Weights of a small transformer language model: 5211 steps.
Each number is 500 + 25 x the weight over its row's rms, rounded and kept within 0 to 999. Layers, rows and columns count from 0. Numbers have three digits each. The size before them is the row's rms in percent of the matrix's.

# up: layer 3 MLP up, 192x64, rms 0.252, rows 134-164, columns 0-63
# down: layer 3 MLP down (transposed), 192x64, rms 0.0535, rows 134-164, columns 0-63
# gate: layer 3 MLP gate, 192x64, rms 0.247, rows 135-165, columns 0-63
up134 099:523527503494528498481496514459503504549509509506515467494490505475527461526500531453497526504456453527461489484514488491453498512462456539483517535521503538491507502519506541500549496536494499
down134 102:488472535479449488542482477541519477459487487519505535496495512514489499462476494517489485477482509497534479545487508484512510482536557499495502504406485499474531531502497488511524497502493498
gate135 102:471511495445504523500462513536532501494551517485483490456549501497560523476503477561529492485489517511497505489444540515475523489507515499543483468503505475503511491509515497510520511471485488
up135 107:527476463513495494488486500474456476538509475503538485559511498533464499498481528494528450483500427527505484491512497513535485510552446497481477500533505524518499484515485497491522502495474512
down135 100:481509537492511490519533495540542512477470501503487486456500497485539470472496461521482524551480585528490485503494494487480486488506536515522522533474479497533512523523537496537497484486485514
gate136 104:493497522536503566527465444495497482491540511531488469440509487479533519495477479516522513518523491459509502500490516520490533490480468489519506481490484528459464488524540503473537508524520491
up136 086:490503527524479477472447482496543492525507486433532507510512487476514483485513500494523475482480489477488490514510520530489519478527477448498498525469482509521480579474478455503497471486523479
down136 100:515516497456473423477525535496499517535471502503479557526487476529497464502497504470504500482482547526486505487487479501507450478524510502480535524492493463516508502504479520501457504509482548
gate137 103:488507513453532502522527517498503446511506513539506485508509470571504549513438485470520491494514509497510506475452480483528513501485499522497548499492543478527513467517489523517507520465487518
up137 101:489491480564471498485508502518530537506518497479492491508486497470521473527573480506474506470513534500491511531533556504425483466500483475509484497494463502499494511487465470492480500504476485
down137 107:522471521505489493497509535475501490512519507508542513507475538501511558542499483473495498473529501493521493535537462462469529465459508535529501525511541446473495485469480510471481486518468484
gate138 104:514459448445531492524522541549498507524460507456501503522511513507542486501490467503534527505473519481518509521508470455488490526497539535473493493495505487502528516481504507503548509509484455
up138 100:517481489511498499505493493546507484488476471517493481549517443494521503453467446541515531532492535505503512524490517518497472556492501496499493488474486499481503541495493449490546492502449519
down138 106:530551541526478502505514476474495488479545531496508503483499495481501518551519529503502470450499497509492485438500483534509556444488484493532532524497510487482452467510486511501485498492486513
gate139 101:491461484545496472512495465461511494534506446517496510508466528551505506509470514489502547523498470483576469541532523487510493502510534499505515493522528488458499518499503507486524514521532502
up139 095:527513551498472490546480510465493481479509521470530477515497453499487488533462491535504492524504493513460522457477484494520479536509491509520478501549511484492492555500494452559520496512513488
down139 094:505556539444531479479518500520508529455524550502488491534507532468506457488528494506490523499489499545485515510533485503484484492497493502493480464495447504519506535529533530537486509489502534
gate140 102:509506546487501510509509447529457482499493492499501494483470492483497468515484532502468480570519548492532542504506494555435503485459489525494495469508505503493478525511490521515494508457505482
up140 087:485494473555466506519494510511540529509500483536510471496520446538484501512513487513526467466520472517475460467487528462513489500548480451497490524495503477535507465543467480477506498496507503
down140 094:503470501461522510508517488528490465452510482508516528514473500488473469514477517540495505558482530485512531504511480499485487482456517543478538473486502581477475520489485537490492491477516492
gate141 096:468485508525492521528498479495522528492535480539469504502528494526503513497448529506509535525536498526482454511538519512538516520468504476516516461467539511516506518555521450519512521468514501
up141 096:520496481474518524438494524474504503510467511433517501533531516493534487517543513511541546505489474482485514472490532509529490523528517498504491517511462490449478547507509505497506494546479516
down141 098:500478502460492471516499499504483479509483513502520504478479477499470494469531493496486493473502481490539527488478489511395470459525512521482487511497529471501526496483493560478449502481522521
gate142 104:511484479516524502503459526500471490499461486488486444526473497530498500483532549467480528491489466493471463462545447504475477508497462473492509507532484518509492525493527504505536476541536493
up142 104:487521504483487525512523481466517503463447496506484531511551533483528464501455461538517500476511521528514520524484515520495498488512556494487522480473511472464517513520496511472482495459452539
down142 100:490520492513542500494479505488498506512532524498522478498418477521485515488543534497463505527482460481490461483541465452487500521480463482500447513504495511495492485474506510511552520513525479
gate143 102:491519487477496547499530517528501488506494552507504493456507435474492474504493522457520494530489542515494516507500534500491507465487493501521538477481461583500512494528502477512512498489488456
up143 123:524511474479476509504516526509477507481489525491505469485482434460490507484442504499518483530436540490514494510486544495511502462506462514524512519506501568495531468524513494504504501534474493
down143 108:526492471554512462512498491490527495503518519510526508496478529482520500511503486443467478495506498508498560507431508542492511521538467495485476470460498481512485527521470529522489518459471489
gate144 106:522442502479510489451487500493503514533481560482492486462450466498489514480508510551475494468479535487529489549480497465530517467541487470492504498473486498497484533469475513513502489505484487
up144 096:454503526512498469486513478512510462455460523557521501533483521500491528495500488500506425515520537498503510473501490504524514558476507494468496492535505503488513467483484524529476497527474459
down144 099:515490492468515461467512512488547557527497496485486471465497508485491482460484489512474516464465481535503472535543524491542472478514499522483504502451511527511514543552493487512522499534490505
gate145 104:508489535496534523518485536509488409538507518506513493472470539503512477516489563479512480479467499481498507486519498477526490513477472515540485540517511517510489492492491477491491456530487465
up145 099:532505466514483544527528477505492523474492458488512536463499465459504490527482484521517500486551532490433501499484492544511480506506482467489495441468493515522481511502518459523508484489474495
down145 099:499497426495492502493530483459516573498524490466505476484526515513481492513516437525479487517492528529465518510524489502473493499543487520473514489490482490487541523532523489500487522470474527
gate146 094:504454479524452498493480502476502495513480480485457479533509499500492538476488538519500491519462512515500480427531510448512449473501490508476522508490510550506487488512535503530546483501525498
up146 086:532540497487510536493521482499482538498476482523504532515474455537497480538471474485469498457511512544488523529504495555482501502524533491524501464509545473503533488465476538489505501517461487
down146 098:484520508512508506507501460439501469528481474523462518521510478535455486490521513491506465498473478511513503475476530489487463509531481470471485523544476503431482490485504499449484523495540502
gate147 080:521501498505493473545456451527481514480515444527466540485549490514512497480482510481481524470507546488484533496484494548515519488496507527457492495500526513459493499518531498546507522476495528
up147 093:499489467539514509499470498497513502534511519458529493512462475513518495506502509479534489587532501489491466544530518553487526478509468501465479523526467510549502485491490496523480483511517515
down147 103:496501522471471489493546517485498469482483469542463491522537534500502526496481466527472506460479479483486488458489464430467472526490494495547524534482548521488501506501482517492508518511493490
gate148 100:509482485500498516530534489508474431480449454474509497505564532486480476517531493500500507513523469503476521497514496482490493537542481509486508480526490495511498506512516528545446462493538517
up148 086:503527541488494513518537492472505513480483501507486538511506488519450504468542491486494552488489504529485440478538535476510483496496534505475508566480507495497547490484539491496486486485465534
down148 095:497501463485519494537480519520514452505484506482514465467517481515539496514509539472508478521503461504502531444483462485495502513532463540504531493527481461543532474498506544504454482515493512
gate149 091:535488456515512526441516488510502493494511512472489531459516501491530507509455502475500505486502482548470482484458504495513492480481507511488498519507504531459548513447553496515445496537501477
up149 090:496529472494470478517493464467504521505487505470542506510530483527555473453476489500540465521443478501482497505466521499515565472488508472523530505487519493480489506510518488507495555487488480
down149 097:498505509507524542495491519500520492489523500516508492535487503519439493537543513536520518507512502496528500481546478479459450509519495539495473473530460485527501467497451489464527449491526516
gate150 103:506531522483491536492496506486535501495503507467498541489549535475465477469488507497549520517484478509492477500470533504486497482525568538482483519531558478502517532460512544491503485496519506
up150 105:520504493511535477483469467509476437533476464500484522551470456509499502547525513499488463546493541536503509487528500518480519505492469491505526496523473490486517491488513442465503519503487481
down150 100:519508497508495482521540540493499543498507540479521460451518501507500482473507522475497561467517496460474479507508483509509491507507499504517488500498534519539551501501493552539473473561508515
gate151 106:524520515513503522542506476469487511539490485492492528472474474476486498500498502494502537557512488463495540526515481530472433500447491500440497487505478511494505502506527474470528516520507545
up151 104:470513471474508496501498521546484502457478479537502525486508525498493496545507498464518519509522513524510472489472534453525493460544488475557475506526481525535496514458449514498493530506480480
down151 103:500476506511490519468508496447503545519534554460507466543500482518489480470498519531489494506475513502519509507520465483515470548450522499467510509496523495461512464514554495456499485515506516
gate152 114:440515506535483501504508541508494474498530473502461489498524526464470476501517528499490509524487524491462515483465464453481512502482497528512467525514523469481460546491520525508515436495500526
up152 101:512456518523511472511436529517476470484498509529485481477528515493440541506491498520501510483483565481476529506514467527485491476488498522558481492504492444489480503490492539504484514504499507
down152 106:482461535501508490494532450487517542496489553502546523535489466531523510474507504512511514464498466495526492541519509503514512512520498482478511459484511548520531474537493512452508533539498487
gate153 102:468547524502521540484502557520499508478504504498502497534488512501504526539511508483498511463507472458509531526484491536552543520527493483522494512554466501479497513549515527455503492502533498
up153 096:487484459481507506492554473481508487511499492482501463491459484463558478484496528508510441485466523480505468504504483471457523438504479512475498474482506533489516471468493477531510509523516481
down153 102:501528503501489541503470540525464497489494477482496503502527559519501528528508494478494520466524472478533547506479492533552521543510516493540469548547502474507493526468494499466493489482507489
gate154 095:541458468488498506514505535498487474500475479531481471498503551474494537486476508527491542536500477495526495523490506510518450460495488508540495524484493511427504506472542482480480507472528521
up154 098:470477539456507497470470462540520527478520470482502497512501477533482504496503483467504509539561489458480500497504507496517534478532511470481458470455491493532506532505476502519463539511504524
down154 101:508493474503501518459541474509545518498535513468476455535513524504498533477495491484472481507492468498477510480465497440481502512509513469484482487519534446523470489524461498519525449504467488
gate155 090:519490475517494533520548487520521498482521543487489510493505475502502490498527532503496514491518477476521498501514533500546449495453547482493504537473496485509542515496458483473500528447523438
up155 093:503514481535501492511546457502534474489518523517491488471524488490513488537480521486506534460535473526488473512533476512506451499476543500497490522477517474475539463467475496531500508489533438
down155 101:486527477490487524510459497504483490505470467459537509517497512512500468525496468572511475474484504471490514509477488522510531558515502490533516468506532474487440519516458520482523468498492519
gate156 106:458475501507491503553503535512490502500488515517480490491523510525513489488453476481536554447518492486471519518558447507466509504478494465484538527501481494509464522527501509490523494466493538
up156 108:535502484501508492479509500515468506467486496468467539488465492493487504519566504529503474558491503513550495473467548481536500492507494498535466488527522536475545499464484506492510501529502462
down156 092:436478513516490527517486525473509484495501518512505503473525506496548523493485466469512524445542471497471481497525454514479547465488516500496543525475474513536466515487507485486470495494499457
gate157 103:493494507513532465476545518525528522487499532523485468505503473503488506487496505471489513443508528471528515527502490501505490503456503510513483524522474469461435510487481503540476565525464523
up157 092:455497534502452496551518522493485514509507527481475525490494453492423497538470519494507522505497547494444520483476464487531502498480472498520484479516504482502497510489488482503444503482508522
down157 097:548535495483531518502491490508514484524525469508521467497521532502561537523482485557497477520486439489538472506498526506471488497494519539484516491494496510509541490497530513477544470463499485
gate158 086:519498516533488511494500484520486536552505526474514517479533501485502524521459481450512522464506533551503516532496518504474535500525443533479510541486528517489522535471533532498504471509477500
up158 109:493506487547488505500488529450493503512502462516472549508481500499482480495532474484511477486514486514527508513503536490498479519497455557507528519537487511496496494486504459514455444562522536
down158 100:512472515479537501517511487510514494467521488488496465489532479491532520490468503497477512512505520480435501496486439491537532505531523449474488489488518479512489533502497508506531565451490460
gate159 110:463483464532447506484504512556483494482514503510517497507499479493451449501502470491505486463486523452497502497495469514542504463519462498522483478485500493482452519490465458525484483493493545
up159 101:477470503497509494490500495523531529517505517492543508459498498512412496508513507490458488514476514507527499520522574484558545494493485505500522536515459517517511492496455473506504499494493495
down159 098:495518482518485531528491502482431493469492499490497488517485468468551491511517505529531491503543480471495519496498471507462465499497493515526449483461545469487515496440532514535491474483494503
gate160 103:509492472443529539472514492550503509499522527479541480500539508511489545515499478499484516483452496528496510513510525483469543545506498481504483488552534515447479466478504494480489512505498470
up160 096:462539509535449469517495518446481502467494488497492529490502512448483494474531526478525507538491478477499490489519474517523454469489499507506500517477449480539511548516502489489503477499539530
down160 098:516469479459543531451498502522490484528535533530491465534529535521518503525504443485498508502491483536480502516500555491481531524488481479498503515527533522448508482500483512471501534517509477
gate161 099:509499533505524500445465498526493514513493492509488545521478493485501542496471463481471508464515515450529535490497507507533489485506532510503502536530496461549539535520472478495524497460458478
up161 102:485507570486516476474520475497519538447503486528550497490526481484505521542550508487472456468513506490512519527496510462533515526506526478508471486514504500509494449513509462478484507521486520
down161 106:485475441516517535488487514495510474553540517481481518518457493524493487497455503508528507532479486498490523471483480532499497460521477539523494502477527489494516556474486499503557468489482533
gate162 100:492526513489525490529483474559502514493492506453525534464538502491497522501519491509497536480533528504490517534507482490506501505487529456496492546452479522505486581472485475510465492496527507
up162 112:519488523516469463471499518540456512484517519503491497477497515464472517485536473478473548537529488502551558527538502492511491506513510515501509508452522487482489487540486505475458463482473505
down162 105:482502525518535505544498482482542561529506508485497497495493500541514500521460530513514462499502526508468468480471522504479503511496490476513477486541455492522538552448514518523545507509512510
gate163 097:501505537510510491479466468536481559506529472507503484482493470507483489483440513479520478493497494526490501502505505483455437458509531506503501502517498535518510524498473483539439494483547514
up163 092:530509524536503505480468470532501555497520464516496472509496481506486478492443504498545489476469500557506486472495465500491456500502506484486523504504469525478518511514480493531464499479553550
down163 105:502465504489500506533495535466500445467500548487482523501500553498532508534544515526468521512514515470486504532511520502536557514489506516498490478494512488486487496487545511465519501523436485
gate164 094:512483536498497485502492469503511514519530531457501525497519487512486508476517534503502522516480504473469543530558461497511515536525519521520524487536547454535475537514508505478467546495460496
up164 099:475479444448550480460487487506474458496529504490512450503500482504467519475475507507509493490490466529502476480490498483518488491554515540492524537493491455535475507487455516513483512500502532
down164 104:518540532529433537501498515507550521487478483522473561503463513478509483493517518452508517498470505477518491515476497520522514518504489480476483453544502545476500498540517508485484492506479509
gate165 098:515484479508514496483465530472529543496471488518500454512487507458460549515489466483489445501478514477522496518506494486508512525517487510494488543489505536520529477489541480462526500564517472